config.yaml
num_hidden_layers: 13
hidden_size: 512
num_attention_heads: 8
num_key_value_heads: 2
head_dim: 64
intermediate_size: 2048
vocab_size: 8192
hidden_act: "reglu"
norm: "rmsnorm"
norm_place: "pre"
norm_eps: 1e-05
positions: "rope"
rope_theta: 500000.0
rope_fraction: 1.0
qk_norm: false
attn_scale: 0.125
bias: "qkv"
tie_word_embeddings: true
parallel_block: false
init: "normal"
init_std_qkv: 0.0366
init_std_o: 0.0
init_std_up: 0.0366
init_std_down: 0.0
optimizer: "soap_variant"
learning_rate: 0.00223
lr_mult_qkv: 0.7
lr_mult_up: 1.28
beta1: 0.95
beta2: 0.95
lr_head: 0.00939
max_grad_norm: 0.5
warmup_steps: 200
schedule: "wsd"
decay_fraction: 0.837
decay_shape: "exp"
final_lr_fraction: 0.1
batch_tokens: 262144
max_seq_len: 1024
doc_mask: true
train_tokens: 903400000
max_steps: 3447
dataset: "wikipedia_en"
Each number is 500 + 25 x the weight over its row's rms, rounded and kept within 0 to 999. Layers, rows and columns count from 0. Numbers have three digits each. The size before them is the row's rms in percent of the matrix's.

# layer 8 MLP up, 2048x512, rms 0.0584, rows 1426-1639, columns 448-511
103:480482511474480466524457491530492494536446513506513518510486508484525523524480524484469541552475543525522503487526498514513517509442516519487508448464503523472471548470469492519491523483471498
102:516500483464445519528464493500532473527471508479508512537461498487482521478484478562537481474459518485493503472500533492512540507525520479520472488472520517511527543488468499532487514499542467
097:501487535517514510488487468538491479562470548524499464519489468502522508474514512483520491520494486545448510505491538475483527563472519483514493488494474489496561499473510542536459579503471503
106:523460488503568522490496431502474488462500471490497478495501494490520488490481498469603527537474492517475523517499478506523516469468531513499503470542512459490538519522487507493498464545523456
105:489514500492535514497501505479503519494532507480494486503518466448506472496460525503469527524508456544478529505476522480491525499465509519487520471546489544471532516462534498472512501464517524
100:502481497483494439522500514495460536509486510483483542520453492508511472491558468488550466519503455525457478537499488486496563511512514544515518520538528528529518525501509515472485461456474535
100:519472507525514526508539487561517530511470474510504497486503522440497537514466503528511531525512511522454497461524562492533496516488500502463492491509427467474544516521473478478525464498522505
101:502492490480474494494472509538475533507474490500483503471506448530483504495523471456518497547508487476472516476523492481452522484517486501509509512451480567498495514464509469508519527505496475
085:515495506515465494474533522496541469514453522432463533497520475520507522475497517517493472525525517479528493544546499469471522486530515538490497521534476519505524455511495484513499547463522534
102:486427471525522517485504508464481451491505500514539526496526517530502504514500508544507450496489496533509480491463525530539474492486528542508467513530506477505500518521534497489466511508503536
099:493507477474499503502503510514492442508482494491575498503502481490477504481528557469522484473511500437509500490501447444453502488509514483525490479523508488444542501501495482479514468480530513
103:519549494451512478454562488490490416471483476494534470487515553498507522473485485512459502494489501519480516521543542511549508456528517521503469488471537502482488483539502443501488484493517496
093:490514534528481490503544519491486491507547486464514574497462480502470492544456513508509507466461507501495469460494561501468495503455495550546510501469497500467511486496484519515473509467551494
095:513514530471461527472536480454521534500507503488492451495468493499479514525508447480481465499538515475543514501535456540516491522487485492505485475485499463511484506481508484452532515544468451
098:459514518510527503522442509501545500520492493509471505534471457492519475514499490456537488482522511508493496527489485498554479499485522489514550499484516502521506525502444469463490514492507497
098:472495496481436524497454486501543525515556532528530534523444474520499478463495521481488501491511505530512496543484462533479463504486478515472485520465493504527513477510528497491507475495507514
104:517532501527460492504492506459482498504490487471489468490492519481523514492512529518515504498482481499421520507504422478467486518512503512460497451518476499490515546512494463489483501496531512
102:506462494486477478516544492492515502536458540492513516488506521469529513490501466508527474481486491526492462512512499508513471531511524506514446514460467504534551475503484491537488475480507479
101:528473510464511472462465421487518506554473470527485483509531496488495448528512519501513544470528508501480485515492484515504515477476496506458468457477448525502514519529454482473534474517509478
101:546512487503528457516492503506581508533480543501505454486459498508548476532491490488507505494479498517479505497524525451514525529525482483520541548502512524501532509479534511499507498519467476
099:530525516476461489543508519489511517476492452493535529499477468496504521508477496561517503495513472530461486503549488505481505514522503534478548547507553481501490446487509479521534509473489494
104:507474486491493462535450532483490500518536514522559449514480522530480467475494500517521496486505482509487449485483501492479488469486519534506504499494483482496500525510489486501471504525507475
095:518477519504497508531497504494486523498544444470506522497475493499472520512461465510502479475475482573509522476493479485547463501502534523491493481504471495506494511543532523472514508477461496
101:480522496520507450475486512502483502486485511491487528526502509489505522480504476489505502486493458521521481486449488517474513535493459501486526465440498490474518495467492471519540574488530522
103:517504460491465450508505503498519505474488484500482456545498486434493476519511520467465506535494481473493468519512535476478500477471510489495453496481493453520494499474516488534505498528536471
100:495520486492525479486489538471520468494502536494529520466546553489486502484507440514490472508496511539480517474472513537506485470501531525486523532480530453513533483508499474495513487495471497
105:530512452510526536478491489516500505486467544459486532506525488544483530462465549502465480459491492509487483494459478505493478496508539518481517508512499543509513486527496504499477454456503489
106:484462467551481478466502534511520495472529479511504541449493455517505461519512505499503486483445538517515505469484511495517451542507477460520500490541501498511493513515502526514497491466480506
097:514500503494493484479449494542502483496547513516530508468495489502538452504519490505521514494478522524484525451516532480515535518479515530485463522500477475483555504526515518481505521437517476
108:466533508510516497507507491501447512529498567559554486475512484461478512504494519480528487513502468528517520478468454511461468493454492499512481477563488505498503465471511542491541497469483556
096:522499442532493529518535517488514503496499507485501480515449476500462515518525512472512493538505482514483507541534506529469457478514481483532514551543482506498473523480516530545489499475487519
103:534444498499486523474475479501465512498492510557516502460449492494514521513504454475511480479546473519461511522500466483503460454461528551478541499478537473499477491505541485452517479581490485
101:522489468476521508504560483500488501484497537489542514477525524484482519494494489472505517449501492469539509540547493516526494472497557565471494481494551526517490485530482493459500496492507460
092:503513492489493516499480470509498536511502501496486497492512480484482511518497497460492524433491483495501556477481474512518474509480519523531501527531496480545519472488485498496472508484471501
103:538479501487474506498491505491457496483504502510476507530479492560462502485496480481499529522525479499464460536546502479476525498494466495484518481499502533493489516487509488531485498487539490
102:529512489498504512513490502497534496534477500526479490488495490452476505541514500518485481512560477522445524521481468511512474506481500508461455528476498519530492483508519497488492517478506518
102:529516467508461541466487538513478549499481491502508501574490489449516528519540496480535535466500493475487548488501503515497483483511515521506528497499493547526491497502519523489496546452494521
106:477523480506490489531498491525513504505496521493526533476428473538521508494486467474484523488473481443486494464550508511524507528475473514483472477507487519507511487473517498515518540475557470
098:474518496518548517478503490533497537519464458510469505571534494503527483528535467473504486491546491503511522521469529517516504508482468483467472517539540529480531510495498480491510494472492532
099:483501497465449479493439497495538526528476495507504498520495513461523476506516461494512503523484499522471490486501501508495560517534463510541517528490489502481516443453412470487497474509559479
094:518530529520527517494486516467537479491512491487521524514484511472558517481531528453499554507519462531535473471422522515474495493482458512483479497499431493490496484544523496500534481519527474
103:472529474505515530526483462472490486491494489511487474532477490514481494489473511478489474503552493471495506539465488489537485478516498531499540490532511521483493456519463483547495477521480481
102:526518511503536475487451473482513486552482500525514514539504453503502494493517555528499496496481508515524481455475494486505499500533563538485543489481508495520488529478525530523463514485500500
098:440540539510495534513492519505484465485569521501524516454505488500551473473512515485561492525510502475522499462477488506479490476524519542516450528516496496533538466527487480482556516496514530
099:527450528444514505522504510536517483496534466515503466488532486496488525539507506467514537518462491487490450445485499502491479507547535511494449521470523514487494528489490490494512535520483532
091:550561514495512531531486509510488504466523440527505475481496491494518508488509491482550502462497510505537492456491494526505486424520446501459495493495487458499476496501472484520477509521477503
104:472521501488508505462497476512507494486495475518483505474494524516500510483497487483538490550513494471490498521494501469504524529491482489523477474519521514504496461491447512514538449518526484
097:527506424506522507504510494506492465512511494522513494502471510462492474501533475461482525500467500490503487509535522513530517496461552475477519484533453482532477521507485512549485575470473506
104:538494458515507506536545495483466471494482518541490492504535546526509459464537501507518475468498501496529465505484545540491484502534493459497480519467513566511511500489456539456507543513489484
095:508440475479476534499492545437503524520523445493483477493467481521487458522505513545489489499465492526498494495522494478481484506481545493531505554495519504499466504515523506480508467488460474
096:514475534510542482481527516494509437472536487480495490525466451465490475531495508528502470478471527507549500466477508525484559514502541466538509493533482493496521493480531458494512485489497540
101:498487502485497501496558515532508462523485480530457454501467483515522541487531517500478516497489498499530482505483467491517511468460474525541488454521508515536473514491488534510510461540515500
104:502509537497535512476532538511483516499463488522487500465548509534527505522539483491492483525540475502484515484493537482498454444508540483499499492524535491507508492497459482526482482505506470
100:480520504507481497496466527513542481490533475531528502541482528497490466439504535484486462491518501515507496532506542506504509483523503442490513490516507526468515467524486517453521539508515455
083:486502486498506485520456519512521477481467506538509459516514492500482435511532483511509485508518491476508497501491519498499464473500473506532467506502497468500507503445511512510480505517513511
101:493514529505530479472479515520479511532504524481534472523471459493487484487510490488495494503509518520494529491496517498459545518534470525500540505513488491512517486446470511427485495513480468
100:473550509443533481491485494524489467511484496535480496499475497483507525479506547507477455532484518475492489489506484549511499579498516437502455494491462498512432524496512514518504515520483470
101:470521520495485515471488498475478485506487492492524517494519463470514509513492493483555510492464485501472468481471460527494502503513495526504511487527476492492493464527528476466513487541473474
089:510529467531528462484498455488471490469507474500491493511460496489532462510483512474486544502546544531490553550490491494495514488495449444498485453485492538509500484493503484513496474507501444
096:500484497503517475477481489519514436465547525511518490508563562497553478504493471507475501483480523504512477504495516498439493512484501483472511523495529481532490485491491489492523497467508470
102:528495493513512512504517465548499506452475500496560536479526514536532475534504501520548520472509495479543471467543497499487477544485520509482523567494496491498475498536483503538511508525460511
090:504500511491548530546500496493522531564511529473537488485491491503460508506456492523484476474510534489523494505486495496535519513470492504477490483524434499477516527440553469485453489466435509
096:477517443514503498524502510531467440499490509526490506521551475459552551464514537484513460471541486514538501539470492528485509552533526489511501548527509504530478503434498483478524449502549482
098:536526484494515516515490474495466493509497497475479506502508479525530515497504483483544496501493460450480485539479485491530524531475460511505504450513492558527526531514486495534495498531466553
102:506512508493529499515522492476464505508495514518489457563487513521552491537466487478507504513480531525463507531508510496483533529493502529531502513439452512478511511531500526523461526537528496
101:538502476511502466510476495526457494519481470521520500533519506517542536510575482505481542498502539493524503465453525507512511506471525477498499494472508513487523490516520486533513521512538489
095:529473507508488483455490474521486479514537488483478512505545453580484523481524511451512498488493522549514505543529541499489541491482546535529523476512484464482502517472536506500492453526488484
104:431502496507471498529519494469539496498471521467492497495517473491455512470500513488488498497523486511500477482502486509541490493510479463527501570461509504510455488510490520516484511500468523
098:495508478492462512498498495500468490503556500491512496539509495524508485505508476501501559496477488496467532479528490519505480520490513507504493460511530497440571473537514477489525546517498488
109:505524527514454475473550477545474480488479518519502542533531535488452480490505482461495486443488511528471515496489537482497455491511466532494488524452521521475488517535520549582483510475549505
093:540454512543500513525492515510489499474483492521478543465442494539522479460523584497483518503506495521506476444505502473500481476515513495447504497486495439499472488498487479465470473517549472
107:495474518523463499492517476513509454482503489510524472506480507455516487518502486502484496550505519497478502512517535535531535473495492496451497514525505501478486501491450539543497506537517502
102:488524561515474533461547478524494512492513461445489480468500489483466535522521499543540522486521507512519480520491504547508483538530459456524515506492553488510448526492490501480510469513531523
103:481491504517487546491474506505534469513502511527489446448503508504482495486487470476515497537554480477461540509499510500514487503511500500517530517522507518468472509440485471520542493516532530
103:513486501506468487515484494503474463475487526526469462522522503496459506466509519487491486455482536527442526525497479463485468508439515539529507514469497525533468527526529527468469521516506486
103:490533498515499517497487540477522470518491483538525511487500520458531499507514449535486455465539506522505497535514495495455501493514459514512501495509516541481461526506503486487510517467527500
106:517509498471513494503489541534508439472515509515492531502494550554533546486491547507492492519445538561541465488520478518455477524470497513520521459466501481510536500527530495491479483473509513
103:523520507488487515489496479528488472473491493511525489441507496505467517522461474441501510456522491480510542445479531497462515510493477458496510492471500457528487510502478493468472501482500525
100:500499478459490513547458483472537511530518509490519462522494495572520513432513464545512476515471485505515492506518495504502504497502473502502452507492483534488478528496512499491570502485505511
103:542482511513543529518484527477499460448482463460491508527485503488474530536452486495499535496497492482541474532529532537501452525483515521491515506508516513480508481495509505542503490523472539
091:536506527507508491506498472475515523477463501500487502468502493485530470511463505523503486500476466493498490519522514473497493487525471522481522451491509469518495498516503466473483489539524524
103:508492478493480463531510515494476495542539511503516502457443489484522548507519492499524506454484515499491528513495539495482440512513534486473525485471492474496462539488534483500486500461467494
096:476483505491534520496498521495526514506512534481504506457511542519525490482530496519557529566513529517496491474470492502543463481503494466504488535503514534494510475548517512510504470501482532
096:479542521477486484473450500439471484519484473516505521539512518498479490509484520543547556515514494532498469458526482483517517486527480501508528528545434482469516464523481487508508515521515489
097:459513492479499493512518494482526513510464461507504510502497504510484489478489517523510537517511534509495525515502505517517498478501463482502539463491517521540529534468515499503490483498503451
099:492475438510503498514523508479470510481484513537519493505483464505539510519493544477484495530531437483523453496487500520517538500560471498502507523484505504501509498497498541509507530421521517
099:466487469471520515462488439514503502498492483519530520492465480506496542527510504479456523497497459552516540482548545489490484499515488483526523489469494476516528497495514528525516495515482510
096:516531484505523468492529468448496488531483501540475497501486508540533528521488551534517520561514480480482466470547483508514485505515471490514502475527471463487472495492535461473469519478490516
101:501537495525468493497472528514496506518513470517527474484477504479472502509528528486477493454468517486473490477540476533507524481506510480520515535511494482467526486544458498483499500480502546
098:461501494481518493513514504523509545541520538492530547487466469509520480528478518496498481492458448482538531477487472515511514448518553479502518521510496497492513516502505461445516519462520524
107:510497478487526510495486500499493478528494456467462518518536498512490507490522465493490524490483511500544493495524505482525496529520455547506503442500500531562506498525523476557488542463510471
104:475484468506466482510454530539478509485542511482479520506475494482514492519472486490487479545508517545452505527501505469518451497498487450514525491519528514492496516527492512468474471477504505
100:534528513485545511502450531499550494516497472507483475495466504456531447503521514446443498507497498457493495504517530538448505477483499486514491501526512540456473474461488520545481483495520507
101:513514483511514482484512500461504512512470479530508520486529503479478497535501518506501512489524525519438503531487508483486520471503510466483506497472506533522487494518540520494496499510518481
110:481469507534445519516443473463519523522487468466466537505491498459510502469492467449501502490475513511508514526490487487508531508535472485482502535504504515532492470500482504499464491475479539
106:488483524504519495529502516475456543517513514483467470499502516516497523522493523509484560471473482495499503499563493502536525471500507522513473458457559497490502521542513482508451508477461512
099:483446494559537502512487520462467508485505546504489535523441508549511466557511450504538502488557483544496452446523509518504484472556493484502513481508564480488508496498487508474531486490492486
097:507496503546512515525487543438509488530521486520505529439489505519483492547511458530495493519520510480492478503485551492487509468484551514494532479477502469547552522507462506469541521497489498
100:468507509544506461499476521515478492510506491471482496502475512492473501500491524463470525530480471519515548518519472485493543484490544503533524507521457567479522540492539451501536508542515559
098:500497444470487473522500484503477487497506509512531488523481503522489517479477529531539473498501516490491514495506519506526520497523497477501474507505518515499551475475504473524517487483502502
096:485487510470476544508556497499466512494503478516519474526517487507503505498516511535497469503475493530479563476476501520476511514481484536539509530498509505493506499520503488520490519486498516
097:496513481481504510530552497472485479477509542504499510502519467473495477452509508504531510535465513507475543500504500507472448477497480465514526502505478504507499503462515503455561486507485551
119:507456492511535505478524476522518473468454504472531495490514447509531540494507476469489472484502494533517484497520502495494517511522543493478483510509503532493496520470497519503526538509542473
095:543500519491535483549480504471492516498505523488510466480508487499479474476537477543500494494506487467525496443481469469488489476494505502482508530435495482498505473479515497462453541501485474
103:512535476542517522492486454534502528505503477520504526500496499501454459508505526489487535503474465489539490489496486489489492510496502530463514482543457495500493496518475526509542486515507497
108:482484458488478507474493518492490438511500483495461500489547501471510506464496481481525480513527489487493497487522468562532510494490481499507525491453531490576501502485504522475517491476493525
110:471524512455491531481491497509515497462514525500489474528473522519501450489501482555487438530464507514541483476508549518540520530451492488494552478502558500510476490497488507501506487502546506
103:501474474443456507477522540478558495521539530429468512508491504472484499492478499500477492540446478519502462470514515508495503447497535475553473520485510515494501530512503511510485489508498479
104:524467493517508495501456564545459508538522475531496508523508519513511519433537503512499492519444518519517483501550511541461527489505501481541488505493495503459519482525490491483505490456496494
101:540507514486487511477570479466500486497494480504548506487504477405490529524550480496497551497505514474515471510473540478507539486471472477529506474496448489512551480464508484526486475475555514
087:492547488499517481469490469477532523473499506485476481559503520483464447470470484493506507456473526516481508505504482521509530509521528500519450502488450520490495474540522461514492443455510523
100:463444522496492506496478504488465490532480481484530457502498511517522480505486506501451509501483543450470550554538549493488491467454489467513510487496476517465474527508496488466507516516505470
095:502502494467510474509492497555514485524514515483464527491490505486516496494531482474478498549516507526488537541522527501464440566511480466493512597486513517499524492506491544505515472522518496
102:490499532503526500539473550491503458501493535488478520544505507482497547483457491572508517522520526453514452503522479486533517507493513540490512553504468533489483474544459547509525470538501493
089:513506496471486513489520541548507511473521518515475505558524504507525514502468506491473494503500479491521425519476533470521483495510517455506523514499447504518466467496517510467516460515485518
094:506479463507490504450550489462489480476512496509527474474474513514495539545505514468531482503475492510487534484471484544520535525506462497495485474489471519529474501465482481468495484504464497
104:519479516462472506472470484510482514545473544438495528491464495515500487468494471527470501472522524499492534534522501484440483526477479500500449502502482510506513476453564460501501479465487501
100:509510506481521537511502516528485523499485494538488521467502542529500505470523502514526560447478495485471509497480528480516506514477501502506461517465498509527467477492526503476495523490490505
100:489541495504504492515499504472472529503532529504540521485498460518553515503481474496497498470504476485513515495530471471467477534541511477500489517548523474520495471486494516468522473537526538
085:485518510494471495494499508457533485517493464504485511507466525500463497528510489487494501542478559479472478505520534482500518465492523466498560487486500457509443494489463532505538501505515514
104:481500524526522518489489479501542445501483500495506497480439544535508476517521481515488516494506516522526483487482455520465489504531525501509485499495509500534498515560478486478489492489496524
097:544514518473521485472468539508507530517552505461466509472519467514504460498485464531570505464495472499479508498509517539455500506484512475516491499492494533512510490499504482462520460535500528
106:499508515505505493503490495504509493494480517550508481519524497472499484500538513527520498494469524487496509508507473492511490534499507487545480521521477530486481484497513464502465500472455539
098:478499460480538513480511416436519491494495536518487520535505494475511520487572553484515496450534530503518520534489549558505529500479512503514481486478493471518540497513482541447474489499484521
110:527461503510545519494518478468467519507496496533467544514493497499513492478460501531522545488460478509518503504516518500456474498499547481510450526498511509487474565456503526500467526534521500
104:486462479477493505496481492483538519521454539495486473502484509569543488496495510523489504523508513502515463481490500484479493540506514486502500515512495522492464479458526491548507494486487463
098:495488493515474491542480489490495524501509474475546520479456488447544490518504525509503506505506513476479492456466531504547482523527495472475502514510491519481488484462479522540482484508503464
101:488496489554502541494515464470503517520459493492535483490489473545501516483508527502527488515509509560491467518532503488493528562496511530524470517507532524536486526452477538518520501490491539
098:499505505520492500529501511520520511510516455508512517504499514500474499463505537494482499467471521534478529529493513485523505461494465510503498491522526507504528513497523535491560464502456510
104:487464493522494496512511464458442491458526518515508538552474481470495491528502530508495495539515508479480515486483447487491495492543473549509486490487546501528486522500531520491501481496524516
099:505518520503525493491516482475499504473487504475510502493500437550486471509498472522513491485516484535506496511517491566498479500454482521460513491510505523510505502478442522533535524532553504
101:549528545498486509529493483511507518454516518488516475495482481518522498525497471484509490483470498513515559466491418501460466534489507561518459487512492534517535528456477467522478479533496496
096:505504528459511526516481499498505451482519489487488505502523511524452507502486436504529497437518509516497523514502514531436487531473492528468477523474476470484494514560450518474506475506531501
093:533532507494464426497512492534521512501519482501518522476493505526457495498504480546512506486521457514496499490520547479498512487491516524459513494483489488513461486469507515480464513484472549
093:547490472497483508514471515514494477536535460492502498505462505540487526536491533514571495481479530491513536531482491504525513482508492452509519513490491458508488497514517513458529526502516483
091:531457496449526447543489484487537498493449478497486480500478484489495489526494521487526513493521528494507502496513526518483476490528466485487519461512471533508526498508495526491482500542478473
100:496483457464553507546516455512527509491529455529484453503511464486498507451505486501504483513486493522511486489477522493512478516486482533513494521485500475482576469473514525443533503491458518
100:470540557486520501478511544506509504472494512532513531477484516474552498488466475470516492491496475483491483481521442462452478513490504479441483535487462491468515505524493528509490482481525524
104:484520492515490515508511506444480533514546465525450524504480477543521529494529474500479517562487525526526507471508504494526518520480471583482557497474482545458530538526502467515523497520488476
096:513521531471517493485490483499513483477451513503549486487527512524542487503492457509517523500493491507520486464499486524501479495449482501548461465533534475520498535553496484522485521469495504
090:505516471487516459479481527506485518483491479500480479459554468537482481507561496511481505473523470511505507471516463502479514519458512501448507498487457460506530511505476517512507479566490462
097:518494481445504518530541516481509482498441495501503505459488483525531459474499467495529473505481516487515512518536525516517467500493533494504522424489501483455525479515516502520493576485465492
104:485512484513494451468509500517513545523467531478547484521511502519483580538505460475486471464502550570452510513492484461470477470427513537492516524507515503509456466521496550475492467499459503
105:498502492498523489496531522487528489488499519508526513534487540479496458509496473549450462437523492509511504470512521551539499527504483514487508517519497499509512460557542479466508504531485467
104:521494505480518474530486487483527490455461514541502514484468457516542521502512454493496493473463510559509458522529528459488509516503462486521502509496521516494505486482481485498497503515513473
103:540542456511503496507499523482503468482532487473488500505532458507468482471500545485521540508554517469557527498490489530527450539511490512464475546519435489486498512434504491489469518507500498
098:562514526493519509481457478491487495538550510452508473459522511483498458509524506524492537498508519506543546468481467516548488514494494531547502508474464490478508491474492473505490441500518532
102:469494488496499458492491460509497458544509527470519476498492424467503560497526514541504483499491525516507463502521480485524461518504526477516485459514481513507472471572508511484520512480501495
100:505514492518479523499507510526498501545548513530484522502467511517476498509489505491488507544501493479488523487440488515483484516509477510550457488521512494507506477520552503534521438506502476
105:480490477511515526514476488522531480478467512437489484497523501506515489494543495458519484445521516494498515551539478513463508498481502543506506477467493453516519495520453525516493512528479494
108:484516467528476507517518431475460483497494453464456481505531466496519483512512530507501469511517452459474495519502483484523495510543519536495543474510483475511533461528521490477544499463506519
108:555509523513482528515447474474542511517493473499488457491509511519467526487506486502515537536469458451492508489521501518496537556503511518484495511506500505469546480443496460512476512484511488
105:488480492553532508505526442529442504497502533492483499474509500568565524493486497529536499501502504494505523504476466486469478502495516496498483500498540481487502450430509488490511517496499508
099:474513529493480498487479488512502531518480521535527511517493495477490537511505548526524515502503497467498510495498502525476474510514505458554468503463498520497510500514449517521540500508488484
102:525508480475522488509525531540500505495513481539529518526513510517486541523521493501479558496464529507474509507503529499495524512494499522516490520471533481490460532497515516526498516474513528
095:498448507478522512486524480535495523476519489514476539515518515490504462510465480502502469481479545503508491507530494510462559513534496518460446506498501480543512452474472496491488484531512508
100:512597560467482500463508472543508547510505499521434501506472577511499511534506465494537479487493534513536482474502487479477513493470510548514464529474508500517522479467489537524490465507503551
093:507443484527502526497495521488481541519463483501483489512522481517474481524463501499547525504542478490501518513490496537562498567505478518505485496499547509453496532500507490507511483486523521
093:527512530466532515515484488503462499511515466487444420523514546465499520518515473479516497501476526516544523519484466537502523500471500467486523523510537465574485505492538450506500484488473499
104:537513510472526514476512507473502450508498495528521484518510446505484538494492464463494508477455496505515486517489535536494512490500514496471517472512511462527508512508509507508518483485522514
103:522480515506515507455487487559521493494517535462459516508499521496443474517481488508471493473569544478534520544471508481536506457479531489540529487499497481527502495511522493466472465450519502
088:491518503485474485488500531475455458488491524508519568531460474508505510494504507504516516478569525507502552503500484512485444502477492500516513537517510518493506495497531492495460475459492483
103:481505466535471477477525555491533464482514517501463501482511519488470480499543489504551496520485501470492530482491472463485526502478455461465481501529532537506488481486504481478508503457579517
091:516488497508466506514515510477494505525507515460478527506539503501481449529500495511494470510525512515488494534527458457513510510474512532544486520487487507506501507500483504496499506508479503
100:499557481497473503447464475444499477522504498488473483506526550498515509483507449473543474484511538516470475499519510490469497471506506524505513504488475483475455477523493509496502485464543506
101:503492513447476462511539491510510481511478471498476499474516523481475496489513524522493477499514437559528513505470464497471458512513482490497472503501531431491466503503470496465496510512512485
102:508489494502502550483515452505479543438553495453474486494512519472497530514497529541495552467494502541508502497482479501535534522459530497507527495528546493459497503492507530497493522462520479
098:519508472521517527561514502501498505535481474547510429499480483515515496538484525475452458511514515480498483507485497528508468459470487522504481490498513484529481510468492517533468535530524497
103:503500519522469522429478515502507506472496464494489455534488518502467484484463478504517559509518500524534536532474491499525491517493490486524536488472484509481523471502503493473523457488506509
093:535532500519499488484463488496485521471515523468527500556509497468522531551471502492461479540510473487465502513469474500505488527484472521479444519534495514514527510491545507500493520534464510
100:554507485518499474443483469515509497521506504501503525469507504496488480502506496475481512498511502493531509491438518459476495537500499502530505508479490522481512520515516463496473496503507487
104:558496528461505509471447501430491558525534480501508522477484500459482529501517469508493483507458510451469526506501498554510456483443507501522527454492529472462471489479546481532500539518486496
100:540467508487504505487521497469478509504487521505504492463524511515475464504543465516495468490524526480464497497509506456539496489524499500517504541492514533529521510500490515475544512489537498
097:501504485469497502509487499476518473465446526498483525514523556494522476520435469494481502523450505496510516488499535511486490463474479485477474517498510485509499458522443522471526530499507480
101:468521446527462462508489499494474455496488516505486487490512497473481487521553494476487502519481514476513477497499515482447496552521528540450531508492541528483513494523460498508513529519464503
107:512515531521471476501520484477507510492497485466491482563532514502531511484491501505519517555491502525547471458476496534528503510497493477471454496487502503480466484507507487510505488471474501
104:515501492506488494506475465494493498489439497508504499477521492475467519440505480488501514516495479500433537462500489519498532530524515522470522483497490485513457524493489498492519506572532527
102:529505422506520450520480480447496521501508518463478477497515507523523525509516536500538497513507539523529499539524514503530495467485506495467459472497539527494466420501471495478525536527489516
098:499492480528490478476502511492507500501482497524507491526541478518469462470526514521492523523514507472511516493483457504510523516474490447534500498498514518518482494493518525480500484490569473
095:498467483491452482489488510500508487504514448474510496490557445516474485496503512510518504470472478485493455530478527519503507507489461470496482532568501524464512504473441482509498531504517425
095:471486540484515497453526486527516484554501551483475517496473465479504493514497499515462520522520474502488475514499530460518540470529487465506504517481510516471488503491468535495567467475472480
101:478517523521490484466483513491468492499568491498480466533497490513467490524534507527505500520457481526524531521506519489491510494506533514505470506499536478491490522520491472513492470480503503
093:521503501456522465470454464477493502491505515495512506492528499564525471523534474511447492476486500506554486500465524507496499452501482544460498503509535494509455530488441467537512495510484501
096:478442519495509488496503501491536480477489520485504485519488476487505516474527494441476488539516487548502510483464495484494485502501475481479458503449506494515478507458498460522498445518505497
099:469543517495504494519529505501485497532521500489545494481473490491541474517488507483443528474480530530467486512445488466489487542502505510503470516473525473494468552475535475496492497502485508
100:505502525493516518490520501514508508479500506511530489489489532497468484510563482486472542524509527509469523529474491514510561484466528489505470504548550474499550503475491557566510521489488503
098:467515478523455523526499472495482520512512511435523538470478486546510496474471518478446503497530513524507492508444510493520511477491501526474500529520461469483514504509482512484483467465450560
098:474514473532537519484519485501481507494529460481481462512505473495484518468486472524491525486513538500552475522499541513491494513490493491485521498497493492518482518506493556484443506504488533
101:523496446521480487513453541523511528477497477525505488475512520509478482436525538488512526470506540498515528514507482500467508511483574439494488529492482541525504481548528503475505495546544494
096:498461504504497533507495481455499535477538540458523489521469476527480487531461500520463485511483534475502478524544481468509460522449489492541521505492537453511504469479494541511529487514488477
095:491515505478535535546511480473493518473509528472532557476505508502490470513479482506531467501489510483448516517478484495519513510499477549516470529498526527500516492542488503520490484501538438
109:501503505519517460458533460498517534493525512489490452535528528508504526448536520535491464504510511510512504499513500492477504480526486498521497520430491471480487501471475522445501497517477542
099:504505476507505509525527488489515476504522508483484459515508494540520440459528488462507545500504520492542484495507521495526533520445477489504531499461499462517527500468514517492528491469502522
107:489466499463478526494487488464513496534472528491498501438543478455498517496488533499513489483508500553477471494526467521487482537480494524489494472529471495508537503479510500519498517510514507
103:504524487490517508475524546499506543521495488476503479483496521503492519479494483509490466467490508485507438501504528524491489528497485480550503531506484482474538481558479503501528512500491494
100:497505467511524531504498477474519501516516486490549486530470484517492522528517519479520500506481544515492502504500545502493501461503481435490535497508501526519471540521504525523515515478495499
108:516500472508504475521499519461486499519554534480473489526499493486517516486514515528471529494503501511505484469497478482475508491485491473515492471490498530468499491516481538491484506505499521
097:480500486495498494475520522492536505452525535504517510496494510497483509478494495566507449476491486528547505498539496427503520496488506526507510453542525499517499501453497526466509547474469474
100:514502492489521482503442497465532494532488488544538445515548505465534502468472501514514484519491512522508503464511526486521464474515476480484474504500506510487464532475494491464445503476488520
102:520490470509525525506513519532478515499426524481480496497491481469522512524454484514508478461491496519466489530452500496499509528460536526479475535473515458500493489517497476481528512483471525
102:482518506514499504514537489511504510513472506476509480528516502460509492524501483475507526512532461509474505464477498518504463465517522499540511517512503505443482530496510523486465486485498493
092:585474489501520470514463479533506515526493526529518489509528481486478490525559482529510481489508504493496525498503529498475527510500507586492547478447508524546486510521488483519499473498505443
101:499534542488518506482486474483502541497533521529482517467507490456483492535496500468465492496519470556480514501512521501484558494500534505510452496469497515525508482478489462504480483505518489
088:517463515490451543491530483539503496440531513479519516505480504514537558518483522531500504497476506522500495502485507483494512485491453459468433517483464507487516503498507459508493494494479490
099:514469478481538510494491503454528513534519498471537500490503541495525514517547513533497503490519475490456510501474483549556461492520492469513493493518496532519491489552529523497494472524534459
105:532511509513486530487493521513464484483509481523489492528480504526469539452477489548577487496520466487507505471498529488502435541525477529481487515491490510477477523496477523516491506489504512
100:524476517509461512491453536526500488469460501501504499503463526525494514514473521493505525490504491510544491478464474472528503503533494471486475449551489478493463491537473514506523471466493532
103:505505475443476500528484520524504527481538477479521466502483493558503491514487501497494506511488468471506486479494545495519488494505519521485459499488493479515494510472494491477502518544454499
110:512512520505523466510495523478467526486534542506525519527529536496439534487484538478484504459533519518479490513511512479473488500492470540504529519519487475554474526453504493488502477486495465
100:519494530504494490533505509491496504465499499540543456511495495514499532474517525489502475468519515471505504477467456477508526524493515465495505498484482501485532464511485472519510474478547506
101:519498514522484482468526478471504537531517471476514536477485458535524488471519508497524516489449504501497448522462501493513498497528539531474501531499504528495508503502475520544513521502507501
098:540500478545482492513472494534520488517513481538452483488476475520501504522506501491529504506504530522482416489511511523509493541522483502470549511499533478449485526497483532539515466531526514
103:511496517463473554485568493514503514510533539488486474534497493455511490481507478477497507547534514504507492490503537477488498498501485522523512513502523510521502496508513503528470475488562534
098:487559516458422515504515495523492492499497540473503503499498515524498469505489506551477462508517521502516514558471474487538521491514509493482481500515496513493489536490509549490519491477509512